config.toml
n_layer = 12
d_model = 256
n_head = 4
n_kv_head = 4
head_dim = 64
d_mlp = 320
vocab_size = 6659
activation = "swiglu"
norm = "rmsnorm"
norm_place = "pre"
norm_eps = 1e-05
positions = "rope"
rope_base = 10000.0
rope_fraction = 1.0
qk_norm = false
attn_scale = 0.125
bias = "none"
tie_embeddings = false
parallel_block = false
init = "uniform"
init_std_qkv = 0.029
init_std_o = 0.00593
init_std_up = 0.029
init_std_down = 0.0053
init_out_by_depth = true
optimizer = "muon_variant"
lr = 0.00882
lr_mult_down = 0.7
beta1 = 0.93
lr_head = 0.00571
grad_clip = 2.0
warmup_steps = 200
schedule = "cos"
final_lr_fraction = 0.03
batch_tokens = [32768, 65536, 98304]
seq_len = 256
doc_mask = true
train_tokens = 378000000
steps = 6361
dataset = "wikipedia_en"
Each number is 128 + 24 x the weight over the matrix's rms, rounded and kept within 0 to 255. Layers, rows and columns count from 0. Numbers have three digits each.

# layer 3 attention query, 256x256, rms 0.117, rows 0-49, columns 0-63
134156120129130116098127102137137081145129097083141115093126119151145129136160133162119112129112158139120149081112142115125140139121169150116115135147112141129129119100117115179126127119135156
120115124126146135127101147135140148106116120105164113150134114126149143109144133115120144135087164116119128111135194140117119137116103094119099082111106130125152107155117121149150145133103108
110135097142108105119128141114112132140120116109159125109129136120103114149107121090146102139110118112116154131123132107069129123099156148129153096094130134093128127151100119122125121131113110
121166137149133150120119143183123120116101151143109146124161150118091069107121077145132094145116140118050174135135144132100100105146102094138145097083146144144158177135094144121130132153130129
148146124116100124121134143102117105125146148133145121153152100147128093154151127126110106112111143114122056156111091153158160119120130134143132101121076122112124144114147153126141145115125136
157083126108140109133117114115172126143120151147099092096130112152088167138170155154116165131131081145091087105149155172132127134142135136122169116153148090138107121128106129114158117082147131
125127133113124162098123152116084103115102163121164123131133147162128089113146168120104135162142126088137099167116161090127145051095140138203167121112115108110097080138160113147130111154109163
113093104115132089139164104123173142136175113106152122115129133155134166112158119166114098119152126117114150101079159154102169124127118139126114116155132117144131103121140114146071171139128106
086115121117145132131131159129134105111103102104126119131124130116110151123148107157122135127148123136135152147144154140162127131148085139149137104156138111151133075166131115097128106124103128
067117122131131130114086122155105129106150147141105140148094128113131129101124159142102150148106094151158134151120108111123089113122145136137133094141138143119110144176127121128098108148154112
117134144121129115157137126156167107127145136133061093129146185127127140123128138102116117102163134134110131166149141123169127077168123153118190127115083129111124100104155120112139172118099122
120135142121142127140129132131135083104105137113118097148143126148128113103147078134112106116111150145127149103146154133140113105123128169114109126113083130125146095112131155139146120144195127
129126119119118114097125127139148148132129122127142127132126129149180146098108153095119101084148169143104122126094106125056151116174126125124112121131167115121172108112110143131132116162131155
131121144120114111141128109163145138144102110128139173117078117097098104123140140132149157168128115121108121143132145135165112167160140164136096169118106161182148102097139085151138122104118118
129105147143127125146114132141157148077118118169124141097123117138140140131073130107127139125121124154136105124128125115145156109121135128118139081136110144117137126165131130143107098101120075
112109098124104160127130141164150150125145131153164176142125166094117164120144090139086151155135106092137154174125090126154132109098097106130133146184153152102109156083142132127153134135129124
160107166146151118101122153158092140170101097158112125170122127098139085107139113156125138157157122148151068133139119142149126170145166087091127131165163122101152119112141088112086124084109121
134127079174136151109136146091127142156140122093150124100159127105094092091136106118126125131088167106179141076105132153175115068152123193134141182068122175145130107145137163136135166105128138
131134132106174128093096112140128116123103117139122097146133085148089165134118157098139114174113138077142139154131105131098143112140136169146148124181126122100100151149152145100169106118160043
114094130106078126125093149128127097124147096141146151141140136154125124138117130106157122133163143122123136138109133116164153153124125113124126145151101130125158155131128150133104123117103124
128131099131095113138189160087142129136082109134136179122101114142116066189118140116123136116116107157179088117157145095133139126158077088129120126118114110117124160196116084123122139160144170
174100165119133129105144161133124139108066114125179114115113132127075148112142134138145154087111101145119150165158112139141144113103122135167128071080108165084138102114152164128100202125123103
110102150139116126186156095109143120188144107138121144167096102109106131109113099096097083136119130124101158156125113174125128155074080124102162137115143136162154147110101124152129149119129134
157139124080140136158148151161089127188146149121049151157125124084129132134117112101107102157102167103137100140125139163139065127113111088112141085115134080177171157168153141144115132177123171
114107153121116091165094119149144100088128141107137155142182077091127091136097159142122119066144129133111171135110121117132116067137102106106153128127121115113123138121086104099140104092124143
105157111046088141132084130103127168127098142118095117098105151118151124165145118141134116139073096163129158111083105101119126121105102114152139158132138163141157122173116134087086118125112151
116117129116161097145135111110128123147125125089120124139127115176174174158130134099119125176161135135092127147138143087124121132116125173137125110140113081134139125155106123148120085096128084
112141152139160153133147152123094133117115118083185151121154091149084174105129152113112134148113103130170087129127133096107132102079123135122141139114113120159160176134109139151084122150065113
125104106170119100059109160101111133110140133161153138139145124122134135132136155141084111088131130144128105126108154151155152144160138122129105151100136083083136108116188116136137124142179144
117144130115117161114137102127104087126150137137103101141132175160139177140143120106094100113131145094161127115085118105139085110150105118190115072138143112103131137131151124123140168100113127
114120133104155143072101148134105122104085098110117104123157125107096127100105119150173086134126140082129126135156126130128150097110087127162087095121170173124087167106166126146087113122097107
104131181153128105094091135099120143108091115149122088134136125115080096159101112139105083104115168112126108122105142146133116145131112113160081134171064123127125059158111117106109154083132126
126133125150144121143107108145120120117144111109134145114127112137129152135128133124101130107106153111133156072182164102106120156135132136115103116105108107112137132090141111135149142142114160
122096139127120137131106160136128162099145174159104114140121156090108126098101158109129120129137112098152097191108137146157120094130090096151135117153164136123099141145138134093127152133164103
153097116118142106126164112132186107150124177173102126159114163113102138083104125131115143173124091152139116183095095131118145088128111122131147126115146157132112135133150145065111137116139098
138129167134131119184136136123127153106134201139115104146102122107142130145111126137136124115112104102132122123155146156145152140122129122113152127150130145125154142121114133112156135128150137
143121107132145125127105117122132130107122081112130091105145127097115120153184125118114132090116119122098122104142145118092122136101157158088128125126104107121162117115111135163150154118137126
133109134102170131136148101154123105146099127124133108078144192112133130114126151163087130111114155116113130112113136153098111097179160131133099167121091103131138146109142117124145137148133141
127172174104113136127124098172139141136123155083098138133132111126121124107085146122104086104142103127115129111143131103117084094131132123155142172138149151080118154110147129162110151100160153
147121122114154111100149154140142126136116120091112124113116174134128151146115130155139055107137187084163102133117089125086098132115114087151132132123106093124176123131118135120173147143129138
118104150121142088138146150084141160147118128118135092115104164140115107142118134095134125144088109097105133148162163162149115191121142104123136119112181111160100158088137106109106136125157103
128131147111125108125121160113138143133179154129092110102146139129116161143144172157113144145181128116112067130107149146131132060142112134127125083156097116132137109145131128117103089141111124
135138136137080100104125153115176096133073111132120142156109118064143105135171149127132150142126104121141085089124111159134126174126123089117106075097169096153125093131119101181145146172130117
103083136110122134121117110116123144098141118066112120125120125114138112119161122128131100124104138125143130105146154114146112136112135128098130140123123125088136092117139131133110135130146118
169086078156109153091121151143138167129123128081143126109094137133141137134150139136151146121099128155149123148152152114134163144145132137127142124159151113094140107092134118143156135134133120
140151112136122151124166155079141152168123089127127095105104158110119141105102113136147111132127127111149124163120143114117113154135141078139141155134169157121183113114107125089120128121126126
151116182085111147132153092121109152117142110087133122133124154154127107147135132114115085115071104116098131130167099138127160170090100130126114133125058130075149143111134112135122186181118130
109126137112140154141100088166130113145108099109123108100169124117133087107148135170137131127146160104112115081141165128139094175121159135139101149132112125139139109129127119114089162090181105
167086124086162154125116149077137137138049165100110128074141117122107120150207144128110084105121117147093116164106144127124132135097111087100125139176125107132144128158105108109167137131097116
153114089164144139096139161138150131115116170100111095123134123131147150126115093145131106147138120149146148148107121099142130114054186103175105123154166130090110140102101126138154108130156110
# layer 3 attention key, 256x256, rms 0.12, rows 0-49, columns 0-63
092108140108120153141120099171118142142103119135086125154102146133121126094093134110072129139130112124161128107124153083139103145140129124127120118140159121134088138149112163135111151115114078
156122119118091179154117155144086091134132096149138101120147112147144082157134123135138116120115128128151112143130156059187123154119147135155155140154116116167098141125107144140137146129142113
138142127138154159100075121131110139084121129134156089147121105106112121123156158142150133129103105127128140157151143108125124156141099136137121122138097122108149131093115155124137121163116092
143171108185123135099151118130136096129207113123150128127134144129153163142161115144173094135096160110087129168124165165117122151123116129149122113112089140164079127143136059173095133098127126
107114101116136112131155119125141147116147093112102183120138112136144129095130118145169146091111121139141146139125124128107163157134163109144116138079128136161105159138112127116100138165125154
112096109115115100129152114132135143115136067134165112162145108142138131130130163103150135129178126100117104121143091125141180110117128104148080167120155106093111137204098118147137089140125139
091108137100132111143159116137186115114144141113148122109121131095091139182127156138148179131100080076148163115152151148137146122123155107095141120160129152119117116135164118098121146156135119
096117130157128110135133105132127122158126111083093131139142147134149132112123151116134125152122149121113158105133130146161164079136135128147110099138120124112130096185103098137100118112169164
120155146139137101127095090121142101079134136141122125131088128141076088110140141091163124113130135111117150122169167129145103104134145143186123125122114144085127161115142108152144142092108148
127138159167111148111146162107132123150129141146159130121131108133126129128172179163119118121101115131119158139099150134133151153135089116125159157136169191135141105128128140154140133123123147
134121104127131097070161166130142090083137100135070093158136112165132177119113117088091154151164180133165163101120141130103152132145136127087132129121117125119151099115115132136136139115160126
156145145137112125132132122098136093067123105107140095172127149143146123142125149131120160158131104127144149108149136144117129134168111126165147110143151120156140132102139172141088152118078111
159118120172148125126076128127131106124141087149163152139146140137126121140122059095157105123078143163143110105076118152105119069114154148101116105156109139130096134107161166119122128138132138
081143142150130108127138111169145167136082149165082169110119120112129120140141155096122126096174156109117121137151174123157153108081151117152170195133136128161094104101137105135121107147087150
192122157138110149117140103144130108133159070134143104103155167136122123077146131100163127117118127094121108117147088161121096115124138155108126130100103121107122126078113162148079152118119089
145123092106152151139149109180139138111123142148118144148114176130143141133131121140105132132124107135145123106118151100124131173133134167139174125146149106135097117090139117181128150122130087
141130167120077135156154134130122141121149090085119098140069147165155131162077161104199170150193101069098112139146078100126119081133141101141119104113117113162151139102115122153120113128143128
142120116099153076159127142110141143117102112127144149142153119141125087127131137159131157153168106080076133086154129117095164120111144153126147147120147175161132123103185110110098122161110097
075125122084130138118109184180142089098116132112129102167129137124106140153128109081153120122150122146107141108184117123110098105138119102111131137174119125145134126090109184108072125134167139
148120162163135108124111120161110132155193143161073154137149154142155140129125112160124151098101132132115096115082151119094129106126148105106113125148115134107125096110156149109108186133118103
108128148121152136146161088104134115101150155101171141147134107127078155129123081127125159120169148168156170084105119137136133135123114166072145141085108174079097142106128134124141114119094128
106111087159144133143137096171094145139160103073094113141123116137118102091134133123130148094131117152158120147129147103105131152143119131119175118181085153117130146139139084115131151148111139
081090143111108131124139121146094162141112122123097107159095162157133143109128166157113129051131126145128113067122079085124131121140112147150142119113160134143125196156099134147171116142089122
143159119155120110127124151092201198131135126154075091167117157097092168145096140134104139104101113090062140127134121156152142080145129130168170115086143082083098190115138139144197139143102144
122116151125103123141087136136060134157097126134147113125138071093117134119108071133184166106159135078100109127153128126127130177119136129142090106123097105139136131109148130121145135110155105
131093147144113128139118127142118123148142145101107137146133057104092138090117146165189128169148130125157117148156107142118132102132125133120131137150101092092114141110107158155144134147120130
109161128084119117156084090127161200083152091119119149155123142093148122119167111137119138117140116164114141172131105160115111103131074169084134123102121086103142141109090131138161144141120105
135126174198127108178130099100141084143111106127117134145134117138090100159137186139125160127098073152118107143084142170127110116136147135154167125106107162099131142147150153107153126109114101
145122138120112146132141161113124127137115130078141136115161108121148131090105097108127094121147130100129118136143120128112071149138110100156101121158090131124152103126182144123120129161098163
148112072144152117137128107127167107130090100172145132157140114097089139142125098183177148109117139130119129142107156124129137189167120125091170156092126121152117116125099144111140097103120143
141106128150085159113171128107130117089137147099113133120118169136093144126174153102129121142151100090127166152155131124119140083112092101131145179116145154170164124114148152144154127113132133
161134137170139124081159080088175125113194142142145197123128121138123090119078143184147148104129120112114144135121140124148131121116152123144133145117084123155171098109100140134106099147136096
115127119116109138129155126121137127136100135144110112115110148148112131131155082128102155144139119128124131081117144111118170155118109172131125147157163139149124146124136135146108106113154100
139114129121125135092112141104127116096113120124146126105138103110121156140123095129141080157139102077105111163103135131117124115154105140115104132125144120164123126120151128124143119102090162
130149143124137113116126148142085121091117106123118125118136106121153144133142133186141141093124117144116102140147127115104150137101122118116101163139117089125133096152099152093123076119135149
165136155122103112091114134141135111082132152129107117079145120120162145134169128148155138169172139100143159088117129103133153160137119125159128168113139110147148169147127132133129113132110115
158133096160151129169142108136136148138119138118153124109090127138150112116132135124122113118134103126103146145131110114118157128145130129168171125108161141141133119146140159144086159106122122
116137151092157139121145084120184153156159090116098135133140131159101112141108149124089093101145152146118131128145139159129088174124114136116133166136135097121137127109109166138112119172126120
126131126111139161147136148111127133123154171105133131122143143148142123149165098071183140167115139095128156125136124128116124138084204124136094121131164173116080100130112135150134149150130127
171141105143202116123122137130111103111144148150125108127111115159118176127138124128146118115091129173114153147124153131107107134136136135124114100158121118148139117173116155110123133124126168
165110162114128127122117131093096154088149126109117109150098131123180143119130107167151160112180116134140092152150119119103113113150058134114115114141087134154154110164130134109122147085121148
129142129135118103150133083120133127162135137107135107145096146123138125163094150143148094171129080154131102121169133146134134117109089135150147101154131129057132164147129105161095123128131167
099101155141085135149132124106109142174119041085138104141123112129126107148107183085132110140163117146148157137166171117156149138154052158110117120106078108123102146075118128124147104092128135
122115127102125143096092141139137096114137142123116138163125101155140173128112143119103137131153161156147142125151142128166127151067115094083138135105150110105165148083136121126118101121123147
101092198107153113135128164171129169166126150126138150157154114133108156135093124180103149125175141151163123140134141162132103126144119127120101177138123159135167137156114148129093117156170108
141135159123129157120121102138123164120120145149116113162173108118141114127180145119160152147081146142153086116123185085106094106097117116119125161149120133094129133107171116138142133101119144
158097126123126125138140174121160109144116177150178086130107125140153090113143109140143123152152109141111141087076105128102116134162105112154131130142151109139126146099100109119126143156116129
158127116141101147140141136149148170122133120082106177171138159142109158173103160124177119124123110092152114056170132130124083142076154144151140113107099156135144173111127109208124135124148109
131112132121154090151159114152133108163138177108126134143116123153120109106101131104113099132077088131109107138143139105117129095146122163115129101119116099183110138132118145164110146109143143
099081118120099136129094120149155135151094148118178147117114098156128148126144164102166158130124122108116184147091114136097142169114106137095138103151096134120166168151098144186098091074142123